Part of a small language model's weights: vocabulary 19763, rotary positions.
Each number is 128 + 32 x the weight over its row's rms, rounded and kept within 0 to 255. Layers, rows and columns count from 0. Numbers have three digits each. The size before them is the row's rms in percent of the matrix's.

# layer 4 MLP up, 1216x448, rms 0.0445, rows 592-835, columns 112-167
099:089142178124115123126083130130133203090191160163152158109148125138174134099136103143120093105192088159171146080125086109139132104117119053109164161118168060134146091095
100:149149144167152135151075170174116114110130113166138151143124134123183091165159093180155152165116043064113153111111137102152113112096207131125118110135126094103099142133
101:114103177124103138052141108137175191122033164124084136131173171121134168158109179092114144080152129122110084164101116136136113086137116174162179142113158131117132192143
102:154115090087109149210139139157198043118092160115105087206123123190091153149108094153144117141115217117128189110137092124151158186121106071145149128161150073109112108107
099:199132153150105092140106080093126115105156159100166043132101111152120188114180120090164130101099152174104161119126126114144124117118131110194099121122108104174106168142
102:174146140097097122132100075164037212091121128182158110102144062110164157068182164107069138159092113097129120107104192140144144097134178155099111095152050116120096109163
095:164185105129082116129132086159101096115120176148146119097206173182103119164135175145171198126100180125135151095148136130103111091116130124115148112142118176131073093089
102:128091150141130151125139045135087150079141132134147108116104082113132164153112124101154148147148136071127143164150126086095140076165122094141083121126128114150109109124
103:136143125130143128173139118175168091110135081096113125129209129177149091156157052103139094098090091110094140165099097086157123193095094148184101054077171142077131045114
101:102084157102111078137163139153164121171155202086138140113164211141108124216121102132106108159178084147147078121151206117133130153090168100119187147157142112083075129147
098:126146101169152067147139113146115141150082126096144216150149108190107100106171202173105131118112130066127115137112095137126125070136156167195191140086141136116105089085
103:131209103125139113076139147143094088125146193108084127074144109089118126118179112127095177110117146149100089106183096126133095179107130142130080147141132142101092096144
105:100157097137157114182153071119088158101181173092180098118110153129145187068165142143149152120105180072108073146180140148172125170112136118141118154181155099114096099105
103:122142102134149132090044152161125167128167149158147139108110096132098129131155137128106125156087057094113150060153125135122125138163198148137147094161148109182064183141
099:196105115160146078094138158167091128092099162140139159149132081104126128160149075106132190151087100135163122090078133116145136179164143142172203082140050080155109117130
098:153118166114182087115157164121178083159127103093130076120125158152087095117095200094077184112087110070104095128037201110159120128140144152119126119129117070113135089132
097:149144137076123122109158138133091103189102134175178129085056167090169099076171167142161153118087100165162114143093101144136091106070112080172109070163048167135157026077
101:234100092097142127137060128161140104078101123112109176099119187126129118179159117075144122137139142174148160152152107108166139202127137150180139080125129137118103111127
097:113138095047154116153166124163101142139127172107090091151125095143092056142146160100071126090164161074104080079125116129134179187191136106042103134090156089121101154129
104:100133150135124159114157171096101122088133141185081152137178129160099111173112146107108194138123147101135076135136164171132122089076140154131113155125091076117155093115
103:106170114168154153119142124105126167065092148137149170118126095124125125147160084125089140155145101127150130169126096142163101087171112136115148092131126159081178113167
099:228085176169129176106145164161233066121128106137120124106102141150127132177138095087072156065156163111139143133105154156133099131181109060161149129131122157161125148149
101:125128067137083111147132146174093140146130154197135137147107144149150085152117134153129087110074088134112179120185083101124148094114101116092055170137128038156123143097
097:098142125106092122124198076130120072115117173103129153126197066152095149053098132100199081222135100118084147106106125122154126161188181166100165103118157109102113180125
104:112187107164085121127111106152100164125115136146116090082164168185128070122124072126173192129177114208143136127142083108090102103160154125123130065177133117189133194172
100:108123191077148086120092088084144107171109061215181126160127113189138163060232121114127129086121122087123143136132128119175136169137118123094145165127149103133153151148
093:152120087113129119092151135122114209140146094117122081083126070083125139086153090139153182084123119101133070100141096108101105150192111162090116095173071131098209137162
100:163123090081054041086109057100150095133124115178119102101099093102096148177092123106079107101127063141130108127159154114136095151163169127099123176148151157174129073189
102:093111098173159164140091120111167163147136117143093119176130103108119199159147098151058100139159098184119081194116133159106103122098131119105152100099095105151119163155
103:144120090068084164144071153113117093105141097105109150095174133155172065126136126188149093112165143112141126098063155147182108177189103167119149073060095120103128091121
104:083157132200149098075122144134067149159126123088162097130138105125169140154111119105117122083172118144149135091134161134131117116127086120159112128082179202154131169105
099:163080150122126123135157147123132081136143114125147134075121099115077114102150085154117124099153079108140153143154177092155122151126142099146137166197166174094151139116
099:101157132127110090087148182150133093136090142103152096112166084136061095135128147104129156189115158158102102134111108072155149127084124113170135090103140190149131105089
099:066125173140097112145178192122131139116166124214136144148084139151140113159129167166152084087146139118094086136091123155139098079087191145148143100105181083168102127133
100:103161134101094088096131099146114088126156158158098121131119079088186113204145109084114158149159049096133121100226186097134129154077139105120122146155156119055176091161
102:126100179178137152077099079158111120075132179082099164143178157103154084122138111091165130129143084132145110099112167162135118123145165056175149105154115129139105101094
101:152106116106100108154062069114081173155092125180166089130126010145111142170135122116080108186122107153100095138109053141171164123114103069125171166130123145145205105110
097:164131106062117123133086151129113131195172169145163177141101072162124125131151099130068154132137151097145155102178165123134104132117176171202118156064131103149124098163
098:163158155147132146106166158103138139142144121062073063138119155082141162102135128070163159144136078077069053105156162130109082174128167138159128126171174135108163158192
103:122166148123133098117103176143147145097151123095097155159128176158141185101134023194150185172157155119096085116141125141117126143087105068113126100172168121113099106132
098:218136165192112099179125122123158138088126160153130133150117147104171118128129102196112147084124126108142093129080081117154142170109151101170127160129073143148120105142
099:077078145199099142131117110131129079159163174122146120152160153087143129083156123095095083172093128108110098125170130122098160131080042150143137128126097153133088126128
101:139167128148100094146129141142141121114149158088098121098068117095158085091162155132185168067136171106150116193113110134133118083213131169046162137090106125147099059119
093:122142112105125117129146168108125094156166083100134146119128138114159132105142065188116178169094188113150068168147133129169115104115086153061113145172140094086125135138
101:141070147145102090202076034147104082109181156112144137100149118146096134181159129139106116126145150149083127098135190126048090094071094086113187086102187110151097089146
095:145127162073091128150123119083159169138111150140180119127156126120101143125118124109172118136158155126130117167134153107101122117127111101144136059091117109143136182105
098:140080132162124149090125131077184100148107120120153121173070112104124180181181067066109124097160111106144118163150147130113155151115140094107090107124068157126160127141
100:091166130136134139126124169111112099184070110135126101121122120128133149101124126172079146137154158119114150073098119128175139146161098118130149116136125068173120137170
097:121111075143139177103105064118091105104123182100115142072142137125092143118126167105103131152128147134124115190191152149111122176085117114124146066071193143091173207123
100:086158119114146078137122074113133125126171116082134085160129105166110116110144083154081127119154162111136119102073126073109150086125150129053107194110105086120144174098
104:165151151152149106090094111109110077138106175085136130109149102127107139198154132119112122148089146160112162122129115106135136128137104143112143148145078138121089122127
099:104143131157159112170108126149091128135121087123136136178098127115133079134145114101107177166188148163127142116082147140062091148158090154123154131087097149136104075068
103:130092125123173107095086142136103128119173126107170139096146169132171139174106073149150128096109173173139141099152135130099137071177164126180143166136118110165125119098
093:172106126158127167115115109148142109068120133092083131092062107173087160126101113131095121130107180177061137157087074111160093100123166165169112147092089133141055137118
097:114088130106187153191140117087093177169142127122117147067117134023090120124158073034101127164216128096183100163144151119148125159113114122167121186106166126150153150137
104:218141146162116126056118121187174121104126126113095108132177124136110079200066091113102131103121180124134119129142107133119164130142106157145157126153119120150162179167
098:053170169160126123169129116165128126120168107181103106147083138177108160079141182126191139146087123114131135118171200112148130074091131131103094184158088112139115142113
097:109178121108186077139110093127169150160106155123112172164175155136112133197123154153135143169097156186110103172138109144130119116109121096149158158146173176072215171165
102:154185140156164067140135111108142157191109178111147163173086112089142158182114131139090087120168141105148106130119138122144130119066122110141078116131169118114151140128
102:143151143137100130111197068152065169138075136141141101174168131118103087167089191101142159050071140128106178110170149167111129177114119103102122151085190118166122145130
101:160127132158144113227133120109117126097111143139108195075119113162124134160096097144133182160132102146140143116117152081127147124098161106140136171065104114155102171160
096:078092108134150032100110126124108150159133120167140098131159145175144198139126140073140120139070166083138141145115101094118128140115157129143081174138163160166147088154
099:160086214152144099133118139174122082195179060108080112130102082111102124079158094087067141093122143104098112144141116098121146112123119120192101161106088152178067172111
098:098105135081148124048116101145095118142191132121160107160165152137110087154067131158114085083141114100107123107133179108135112106109094103150165151143156152100119057134
102:136159128095095172113129111143108156120102165158092091147152168100165132125124109101066107096140176155105151090142133154103094131124170098100123188186130104091158151155
096:138140081180151095088099105199176170095178145085105159102154142161132104150153087076108122105138156170106141128147159116146109094238137089142140116125200108130172089136
101:127112111189116179065118131082097150162095157121125117126152112074111139172085137124077086099139114130113136098100126125091113138137103071143162119112184122168165178133
096:136140109146136125144089119122167144071180213035154124152110146087138145090172145095194146153095099142140150156085149114149169099137144175144168156136151122106110126143
096:130125119051152077150159156128154168023127164090145118156142101101145171135067110093170090164116114136118170138147110120158117081104142138114205065133176108115096148048
101:079083133123117124165087138197085123073098107175157114198163095135155153098121141131133158115162056115134064189097148106165149178158168155095138118174108132096162153149
099:176105106067141080151096112111134081110153158126117149156193144090114107157138094081152120109167141104103069151077064145116140108153062157115074100127182130133158140123
106:085086177132168200125105205165156102132195134157137113071143127117148172182085134063089149129126146218137155173163151099121097114175147129126155163101107106140089130169
101:101162140175089110154119136118157146172133120115121080090117080119166108109143152090075144142062133161120169156106081132044140175161130062097175128139063137143125188158
104:129140092180112170106152110140112122137092101136112167153191073131190088099119172165118111056134116151151116069102195134116140083138184130167077171158141125177087115078
101:154119158157137101134144136140087123210165183129144097165145145168105099122119123139071154051150148096140111201140110102090156107150136052123133103129125109123100120139
098:104144158153103173100168104111113115155139150144135172132121095107157135116153111195142194133102134100155119119107126153148146177161155105204200142156075143157145202137
100:144112098145176138189102109139144155107123100126081132064126084147085145083170065149162135147076099072144149101113124125154152121163071112111138113156120124187138136145
100:072137163111086156136103187097139127099072172133123116197156149177149122133118161147080125151179108121078081130120103140123115121143123098116162101143147196161108163206
096:100177188174145106190099151169097085128131086170187171155133115204145128139089113188105130168128180146165107141109163110136142105144125137145120136153120130153079167179
105:192159115080069144135144151105176093135178096096184105187095095143159176189120130077177126143154143181134152118046177115126129154168093151116122159119146118114085154135
100:106070121166130113142104160169177199031158079138102166146188154121087133112184188121101150134135088099121182181101117142127128115130114169129097116130145133103073123117
105:117158147098177141183104084099144121129106144069152171099150122085111101092148110124132121129101129164133145121158150101137106107149085153147147108161128130122105110148
100:107189161105140145124125135162094164115124113120135142147191092163128144113164152109182091128077110087139115066150158148045157072083101093175094189187118147148164164166
106:121144138111128118132130159104129112154113109213193118148134144078131124121063119078102161072082077119163135122123125125077142101152126097126110116123109123073111120151
105:167111148093119098124176186175114156152126129087108175117092112051092157100161149152057133175134155155109153131167126125158164149113171131155188097117137185119108128165
098:085139164113153112157073119133114073179107098119117153134140155150121143123145150166146161144139131048151096104204190121125139174157151159139096185092112121138150161124
095:098137153110136127186127167089104142157136079126144120115064115142145160152151116148073124164126118129215155128136119119126102150182124136104142097097126091115105105108
098:150111144125158094164119097127120133114136101134121184138134125140073056152172046121188182125180138176116146139170144121142122085179138127103097172144076083143110041124
101:109089131126143090139190139172108073158143131152136125126086119141079155138148156101135144111131071141178168159116183087147124150104112162162111152156084135077140131112
100:066110133166134132104112125141133103130217126139121140149109164161117082145188092101139110158162150052132130170141136142095135106067136125097086123089160131170109097076
103:138096063102113136086166087099077099137082124165130125086098136072108117102156123107127147169097123111106140097091080175141101135095147178104144124127182146136078065153
100:110119131082151100207135168173072140144143096094083133073125066094150138157094108120080143102112178113132156081113117137149164136108113104128127089144141150147119130068
095:129084127095196122127128158157099120090148134117210123117149137153157135081115161156074134170157141165147081100060128125147085101137152139126146130171170161179155104168
100:112158187124111113165138143130155133180108095101185102108100062125158138128129140100107148062118173121104161157130095153141119146098160140081155122137093110158182084070
099:150148160152165153145132172114100109142114114138128145081171140153126051136139170145133110167081105138114166143137119166150102169137097168134108152095077137123189056104
095:118093162109133146112129155136119058141151152080124123077135145154126118089122118105106145154073155182141184109083192126114116159067116161092148186052054055154155112156
097:153200142108090102147151182080146110125118118172102130175114079137132111150115150082136132191186127146151170101091134177091143162137030128173129069097158124157200119124
103:117185174179095085127108132146129167134152170115130100178111114098182154173110133102161114138088186153090131136130120115173119123095136169107109079160146151138164094102
100:111173127065162057153130134145091149148105128119164136182164148120071147091130111148153157129134145212160146064200153171150122120119097114122169113146132205107141113112
096:101149162170144193125113155100141073106112115133110144123082163134075130083111130175203185107197136128129111058184087124115127106161147140139132116177129166072151134183
105:125123113088105127111159100169147149112145085091179185096200208112116094141082141146146186151162136173136122120110142141130098158112157126129138156120130112137117136102
097:097162114151153126111180115114133117130125091176089105075153168096135141156102132079132147164170162098107124100125168103118152125154094157134092104082117112122099167149
105:091085086128064148129102200139171145148099125075142193113170120196122137165126071110096109086145094216152140148136215151103120143144164106106129063192122072098147106116
099:039103091122068131149137075129084150123124125160108118117166079196104134174140166095180142120155134117094131100105151112110154135129104127122154169078111161132125115099
100:163103158127134154154076119126183170141204146059080102166146124067105127099181106147138153146098140092124152143143127132131155158102184099097111193161104124119164162148
105:089101120169135163197166170148134124164166156086099095141151054174148070078094108109171121119124133063133109158112132168109099101191106163104083135156138104162135122154
101:175114103052140109122155146179116129148132056194113138159115118123121142136129129115098154105164113122180135147182098108101136115073131133162143065112109154120084141134
102:132158164077133151164145146094119196137101113103141125162159092138184098154153154090130103116129140129129098118185119097172122163154097153118113183107108090152116116124
102:105136096118115140088098106208128128139173117114146115132104068193188108139147104141139142165088163147129099107184071166167163122137132115106106125146131141131137250111
100:082137131116121080117159066114146142108132128080115152103088192086115140105147119108209142089111108168113116159149094108164135201138213132148174130164112126210156153154
105:128115108118134139125142097138093072177077150142126127141126115051073173133146222111147135132117150152157173158097147155088153162142134174134157160107126096123095109168
100:157115089157083069118082143178118075109153176121148165167135142133138122117119089126172085133109167192145087132147127118191140192140156137148098090075146079134135139116
100:111066134163133105104172109126180105149212095124180177136182108123092142158157100108105107136121102162105138149109081144091184127198133120145163142178168142140128107181
097:191187144125107096092161132097123161118133126137124119113141117125167117175125103147105085099077115161141122132174088129149147081155138149154108128104102129119158217133
101:099176155113106133097120189122134106113140127098116115154174188130118152188089097231079172083078147107146134071150134110161150069210120093126137162158116154131155119124
102:123184194112095124107166071136097122122109195166068139075209175115146118144150131083161097130157109114076128141031138108117110115124120194114162113138151183173140119119
098:158088118218139108113135123093108118155114147137150183107169149133141123125114152147153106102128110135164156153149067176132115132171162094140121129114136121107154096115
102:174123149077143077095172139111120139131099093156169151155140117112150088138128070102178148130124149130177152092057160170146142115174099120173148135120097185160131179198
103:099177137098134132138141169126061162131053123094139115123120139115115148147135102121179146148162090097175098168169101133150192140126159056143198143160157141123087143136
097:108074140180080152149074128178142160110108144092171091151178146108105115119170139169150152107094171114133143091117142085091114105128104192184098174121128158121097056089
104:144190147126114140162147109128110140137119112182115159124079172091164071143121115157186147124060124164105104149117095108147159155147110122087136131089128158154124107184
100:074082204121143126111141153116179124124119125127150093106158089083146126180101080092119143176132135133140110172162051145110141137187138103080177113156143113125038119117
098:115109125074196154162097073139077108128131140147138128182120166093159078042102118153126111099143187082118128140138137099119158140129124129100100111058113172145127076219
100:173134086104155114146096122058095089105104181103133210083116133041100145108160144150144126111104074071152119159121079102086133102158166133138107124140148113090165064141
101:109106143152106131106197072115123108189138191134115164090150094171091079138161115157113141151135079171129161138139111107156102153099101111122116088092110131148127169118
095:094119123101124127117144080133181163108165128090119111168146120131153077131163158133120121108125177123131108137152069111127117052095050165116125146094160157115168135108
098:167095076137089139101135087131126152128088117126152078122064114150109088065181152120156167185146062111113131093143150161108120121156135140165118131137149115160134150146
096:118157087100124178077067097172121194179149148071114161163136177080152090129146162098090165128096118156120143151111155142142077107140155117089102164139117147112140138170
106:121167129157133191136120091111166155103123082166143071121098100172082111123145163134097075048154090134096106129156163133108134163152173106131123107137154172126124085143
089:163165113127122156185115093163077153075134144096101094121215174089146076109148170100161152133115122117151174054115171149136144144189148122094123152139056113139102174118
100:103171091113083062112156158108150107106151178126101135111139176153158121147107131149104138042178151124151147116140138142109156130100108108073149124124154146110109079107
097:098062145140144112112145108154103158122169129164171061157132106079086063079094144108188089209100172122086166108146148131162110176142118126057083142164140142134102189071
098:180126142062127164055111170072121121105139117131133125108092099186169094177097153108113153130127114140084064174121127100091098080076143128098184148098149100143124159136
099:126168165144119063112118085123144165193122104153098123080216116080075126158120129110121162115143121145121154138101166146127134155095143106139112107157090138135133141130
097:140068106120136141163150137135102167108154151098129079118133087126153090200112163089100123068140095108110122089163135126137099138166128125075143191227143113112053079194
104:156068090137093092127148205077165171049130126131111131178119094131077146102142209117127123172154152094137119145116133119133128084152095080084176078127114095083117164101
097:109170111121102149088116109111191113136092129133151106086135099164176091152099160121168100175113156155118077087173138136120099066147174114111103148164143118153077076164
107:077173076136147083109116136140127181155076139180126157144135110147123117172092130117119111108061176115142076136148084159176119134103144161177116165119120197115100143115
098:130130161048146153208152128148042174145180119142100162139150135123060101131135106118166195165130077103144099113142088115142130127112154159194087064164111072108183162124
093:084157129079108125130110131117141142164107107204083150112157089119094098151100173113064136102114106135128132125135046132109093152085092157116133105117106143085181083163
100:127104055117150180147067158127110176111064098123135129074074111192075142116134143125165075154063101126086136117155100117153125154145170176154103141127132142124214165115
098:140118147123157147066078125173111140176181118202150098135182134094111131115172118139094092132194127158138181145095156100153098100097145157090097173113086161114149117076
101:154135143127141126112125169138140161122170088098137127101085153144156158113091115118102132160102103135134192140132077076150097071187096107102146123089114066186084063106
098:135122123130100176212121150137196091093123125092145201121150168182093113094090082138103128142085116144068158110135106109097128126163179122111105084095119151115112131090
099:118170148138107131185102137129124170139138097133102074124147105115135106077153136085126047134098099101130104120159139091085144085137137090119108188158093078144097137076
097:114084093141072161116060131148129098100126116107153131129079191144153116095163080133092118096158122119098114205159172103116135094093099152129127119109122078090117094159
100:121134130124117098134124166141160143073146148100161093106058178145186119155151116149139087125142126123119127126064093100124131104127120093150103107168078146127109154093
106:102102113116154092144185183135120159126129141079126118154046140103132164160168116128130116128107099101130125093177171138139170080071134124111132084111136183132114100145
104:143106119149078136143149109146170127114179147092136072095135072121158060152108117164146109122093094077120174122154145155130120078080140069144123163137096151137146130147
097:120122162156110073079145128129110121120147132140105154128143186147170126108107195096111174112157105137129131136161100102089117123141183141167124080157082118118053125111
098:162147097106103079203113170137105079128120211127082086106102143112159116136113082164168163126071116135069135139144090097089150159197160153085098084119118103120089139114
099:121128098110110144110071176148139183071158132124167124163122088114182106164070114207080118094127098096137124172107109119174166120136123155114155113103128068129116163097
094:062104102170140146114111087113155110173131093172108124127102112130091173159148141114108116118147089143162218130142104132121144069102106152115122128135174104131142124115
101:095059085155077111112142118103133115140167119124146156119155104128100123126095146153097113116103180133142139114151058109144123077133065112150192096139122049108132115165
097:139143175143125119100113116149085083118169083156147160139141147087150139158124055128158135118164198113110151070156067084128164091114108116119111106109140105116149146162
100:111098125158141068101083103066130114123121137143173135123117176130148090100121170174116146157171129126111112127195138147137139092146155185120071152107114123140116143125
098:138177101123133121147110174127138125151147050140152078131063099160117144167154147091096144117069134102105113074185127147095151205146100121142080185124113148112078132084
100:088085149119149039140116211098144105099086093166141145128170184133103135189126175160125181135086144115135073156153119146111114164121097119107176146112119135168123144081
098:063110162115141132117105164129136194170141101119148186116117143133159190118181154104154132081113071100140115155124168129138145101177113147154134114125178133112105123144
099:071126110157144123094133130172172129085093149075073098113136214142151120168059095178120107145166174125101113068158102158107137100118069097102112179107094142145122128195
100:128042146109114062179116049154149173120122142084116156157127173137156103210157100137108128097153158178167087081089174116127104122068100115124173084105153119110144088087
100:145126115138127119127121136130098096083139140114108131110136157122143144128109086089140112143157148060109164121206097118091100158145117154146119142167142196146177059157
101:116041050157146129103174114156094145149074140099107108109173101110088146149162111115107108144088104071125099152172147152155126155145140169156105085164114130136113154124
103:063128137119191162118054147174129106107085139135145183169162140117164175176136118090114140142153197126138112084140125148125181187124123066122115115089174148108065144098
099:134153136081058101118166169141123102152088143143163145124127076120198099083167130142170145113164160133138087084161094085125102078094105149164097111142120119107122169079
101:151100125112107124142159098154062103121141063100146111141124116129077140173128093151123063128135139144152135153139105185166122123096123138087113182108161121140135149122
102:113167069223108059161105127111123127128053148136117117089098129169137205089116144120167135110076105095131146193129139111128177178176148149127156119114137147142146100063
105:140147089082175199107095122104175141136152093177141163084104148171133125138118133127157085097087095168146126143169124128109076144183120100136091096131113166127187174182
100:170126166107093129123104164113125103142129172106149045140145122164149091165173133138115081188095126152097101195128120130113110141138115148131127148156122111098063132126
099:129165122169096117112080111114136099160081167081186099102116143160153180122157130151165133122079143140161109106146142149150152145110157155116113107111096178095083083108
103:158091133110150140102069106128151077125156161077137160190136132162183114081106086146063133068218141150123124156134191133094173135141020144104148130082092097119063152151
099:168085165131075128143105130100177132128141180172172115127085062149141092101150144180096122079134130115122112191115155134114138176148089116177129096068164111104158148076
098:092102089116123125109163139133116109166181163094157095096144116128122161100141101141120148103153150157131133130140141143159120086172123155110113137192156075144129097112
102:113169098191111161077147058163127192059197136118166142099116109141111106089115163171196131201150117128159157107104070155148140100138123170131109075163067157163144119115
102:141106159116107148165104114125067084069127113123136119122039092141135127128119094103144157101144128087134120179118130093136106138145150132112143055203153116135150089102
099:089138133112127093139089116133102129120124149124108112119162152099177198155166135166120210114205112142118103115181131157137139106155100092129103108180137148053181131103
097:060102135152090151111174123154130173160146110127182090171180077127124115133129161167177132162148133158142091110156193142087158110150113108105142129150182116184161182153
102:054083081146143121128073144104176114179123169100182141095134177085082109110119148130122116139118119100113151129075103149127109156104106192098089111116123128163150130112
101:081137133127155092106163132083073119138140079125075162130098110127140117174109155118101146037066096120139078115143171118138127103132120110167125080105139140124126132170
099:101089069161139099173171192102077148108173122114110098140136083088138112137118222112126129168133084149121136111077164105073138160112127118133146087168093120129166093108
094:133140121083075108143132120051109059083171172154070150096115155167200141162099118158161135113080128146135114127082087058117138178138130098115137076091179103167155127135
096:092100126152169131114131078128129139148070079106132136165131134110098160146117170119117142139177126139156111122157125164090113097126159149116053135180156208154106214131
097:093096108129087169144125115144116111111161112089150106077115089113022068103181088158096082147139129114089151179137150131090109111132125187180125164083123106217147164091
100:183093109122118090150096064115125106150090095149097128113152132174172112151100129111108143077138091140118113165152097121163130075098072158142134173125135174101125125104
096:104119124107175104165166082150168120156126147138143119189131191118082131129172143116094126118116181075103152120173150129158110159136115164119134104140154151087087144137
101:183100176168143147179069126123057031182111078124118126120103150136124118111138158105117136092157142120109165181074141142107144161116101176152102190155113105157191141147
102:142101109110187114166080139119145084122107059140125171111087118093175094103150094126144176114121161129145053078115151111135105144109132135155113107196144085125099126158
098:167120134122154140124104167109111146148071124147130139175130119126140158092170194097130119076177074172129163149112139150095096152128118185125191111113134163124140127206
095:129097174123160137105093133081128121113169070123103097140149112053167097165162083141161143110081138112147088088141140112103127092153153172126153123082136131119069146143
100:110103126170146156188156153122151163130161138115088171094179132103169141115116181101138136097113107119125178077192115137097109134095055106097151096225096147135098138150
100:103114147129120100062132103096117127131143097085180130120109183130105101139171118168133089161109166157125112126138121105152114123085158130194127152133125101138158050121
097:142134147165098118138184145076070179116152093162153229129046125148088157137166123179167144118132187121139142130182096109091111110159087147095179146067132102131151114181
096:088093134109156107138161159157116106140121158086157070114094170128136137073103168135138100178127096096106099116168115114149116201080097159106099173191132188090137171149
103:078095126122089201113104156162115120162120083154173130160162128163157100154130092164101148085124092140147160165101096151083114068113123139105076136119151079104108163100
100:180133153124050096162139162117130148118141125132083076182127188059107105072154153152144122131132138114095131099088113113123137111107161150165129137040101121152129139164
096:153171093165141064090113118109127174124075129111132117166137177119163123195136170151055206046128124165104153092114109119152103105175137137135089133158124137110143141142
097:131109098140160164105087166146125087129154122147101145113125152112165116141208160169106172126144092174184088102121157137192132127180107129086113166161114149117130172172
105:136174108098091087085104188116138128130105100184090136087098166214099140103090095139122170156132167084139137118151197142164106147129153121098174160119139127193094185093
099:066074111109135167027108196138153116123108177122122152145079080158172152103100110116098077094125115110170128098097142151144104085075101158105118131157079078095095133108
098:064169107152083164149130141097142184155093193100119055092123081118107092133112158144182101186090114093069109112159139052140126146139108140151090147120099079136152150142
095:166176130167171104091126104126145147149139224089127183128096104119111162155115176099085156135112075108137122155071110159173120173151061140123128164084148076166088137135
098:132095109170071145089143124114116151160172117184106142103119109116127169145171133124198132107159139173159120115151156115114137146137128110150109178124132119108101082096
100:103139120134131169107119121052096171142108131207124118100169075135128136122160164122184162124118098131110090088186179156165130080104174173173182139189102110145160114114
101:116140135108121143142120086127140161078111104103160126140138058108117080106118077144118152179114147139133120114110111133147127140107111118176191140059130172109077137131
099:161179129197134093143145072121150136146155162104186087135177080131122165120219135139103143091131174104130187157144133110113150064167126124115104109147084131104168171145
098:123148148181090105080107126199125138135140130070121155133111147142122171100090092108125106148121116165110155170072185164158131175118134097060139160189102129104074151151
099:104170206155171158083151151123167102155144119107073146100142165104166124178141146153160115155080143077125125166119173100171118085132134115140117103155100156183182174102
099:090115109100102121112139122152091175156099103167184119108157121114151193145175065146081152105131169113145076119136133116114110097125108129152134045147137132140065107126
108:122139108084130133170144080144178080104128168116179125135094144100128140095158130171161159152123158129105095125148195139103081086075164164152124197140181111141141151105
101:099132089166115106123067184127146071120135137154103143129140198086112063093124094116119112155131115172146146060153082146115155126078145146127145208151146172142123079068
106:122135089093093133094138123211127105085093134151149134116159120090139119109117179110114115135134131105131088102109123091088131092130111057104116089184123119109149172130
097:130152176145071122178101103163133132104082155150114130156142166138102094127136165192172105194118142144163110059116111148123109078087134171141104143143158137144132117118
103:196139102121074095099110159128116123101065103147155110092131101122063164155096109118151108078102188130105084088132128110089126189158174106148151113059080129075089137134
095:101123140142132118166067127153128160162124124173109162096165103119088092160169149111133097087097130139128049107131083144133102119163150118106146120132146134168155206147
104:063170105107139106174112175092109090194109153188108166169143089080109098109109157124135147150115169132102111140101195127074133120122106130211163129095127161076143107146
094:157106141150108083136153182108161113104165114153110130161151087095155167084093192076123150144094146160141166146092105131149164088124150048090153158139138122135060113162
102:132083117111142132113079098147081134101112127099166120093155162137105070091156170177134155131122179141138142195071046182147129128191111162113131119110114141157097161117
101:074158073109106146113098105162119205126150174149117096121090133158113116105073118183173123111126186126128151127171068147107119160136128131123215072118129142132082201128
098:109174119140153137138191142135158148131123099091134090111089137123182153144181116120112132116136123170144086074151113068085107123139091158111131113148087094180113123098
095:117092154105130119103112222211066137126138134081110119134106114139105080159180184132075108146114068088089144152144201152145092132126132172153096140122188170141118157108
098:126090164089149154131106157117126151099122158079136112159076113103145185142126133094114111129156027070116121228140135152078161085179087174158158095146096193123119107130
099:156110093183125105123104137090080180131113099100103123141182165104094120078105141120106150188089124186142111099142168155162119050144189168101096141180151119105113120155
101:146129181118109128123167092145108188105145069152147111136105105088086143136142143112149097125083165138130189101157151078144159184198098092151102153125068175153115092166
103:054131077179140214088147142168127168150124182170128157140078148069132107081119174128111122126093093143118166188144184168116140097155174121117148106108083148182110194154
106:164146124095097116082140124139073129071171119123097168180134128149108150201131165132060142141170153095134172120166104154111122184124081121059138114134120078159168158125
097:125136106146137142107090094098137168099098142109139122104060159141152202065126128183096109142080198150135166122099167143193120075122071115157142169114160138123199140106
099:087123144130168133144154139158125120167141162102058126094180117128142130157111144130080096111163120131114134191133079164055144075101072150092117211208159108041104194113
102:157119145146120042131167094075133126133169101124145096096088092142144137137184102096151126101139111100146112128100091138098154148107087146145158178088108138094148113186
094:097150130114067154143106054068121148094182116113171118089141092111111110107167125176154158117122125099146123166187138077112127086159173136126078126117153126128137149044
099:187127150161179146194104110126120171113084166109135086148195185134064123126139146105110183126140080135127064123111112155098106072148107088128178170140142126117133236106
099:145145137091165148135114131120148116080196089050104124058151117110123110069100142176170098131163138103099110082159116108139104058109100106098102143129155149163127089093
098:093101082151141144090157071127101148106103112156121167117149161136189139098134165084152121159090140105136125134133144101138113119132137164144134126129106102143106126166
101:085098123139126185144122150153112178109119114183134082171109113117086067127121152079135114171104114088061122131116151091086152152109146137153152095160097193108120149113
099:072221122165172172159184131134174141143115105149083083064111102103170119136109107141032125090095120086105112107124155127173109089145131181132122117171128158139125123140
100:081185099122128093110116165148118176162112126171071137119116120099154173119171183105095122150121143162097090127176102135115113183141112068149062087095101126174150083150
100:090073157108144139102120088155136091104166128153124138099102136141110117146127116122144118148101130139098100071128064111140088124087146118126164101168173203115180105099
103:070134135076141121102107195077144163135132136120131104115171102172119148072167117088138140142100164162126145152097153106174119131058151166129131097162076175145137059164
098:083160127127078105101119154135153116163128142142169206099128124127130097137140132091144151170164162098117084090093073105140120130132225153074124134123070090096194125180
100:143137149116101078125115180115155165117115155154101146096204098159101134115110105113106138125100127143115099122146131153129155097122148112146180138166165110115167150117
095:081153167171137105157112104113141105161139124112141102135142096125103144148144114150108158136150161195160091155148097141126117143146116166118129158183098096081128152156
095:077112106164144127119106165197116084128118158110189145208112161153090055109171094121147108160177151080164180163183099141110127085078180103084112151096122075136158162163
103:133165142153052092094161172099156112176050213143167085102117126126176097076128150195156092151090183108103158131161134126093130116092134076162197140153125103101099101110
098:155086176122141112098189124152137103128154091125150149142146101154150075129151174114166121106132178156118117123130141139090133140153155129134110110157072100125177152066
096:127051114136184127108139027128093155122118139139077163124129107065091069139209193114099134124135134203117122063152173123114107142113092116087107148125126122103139146103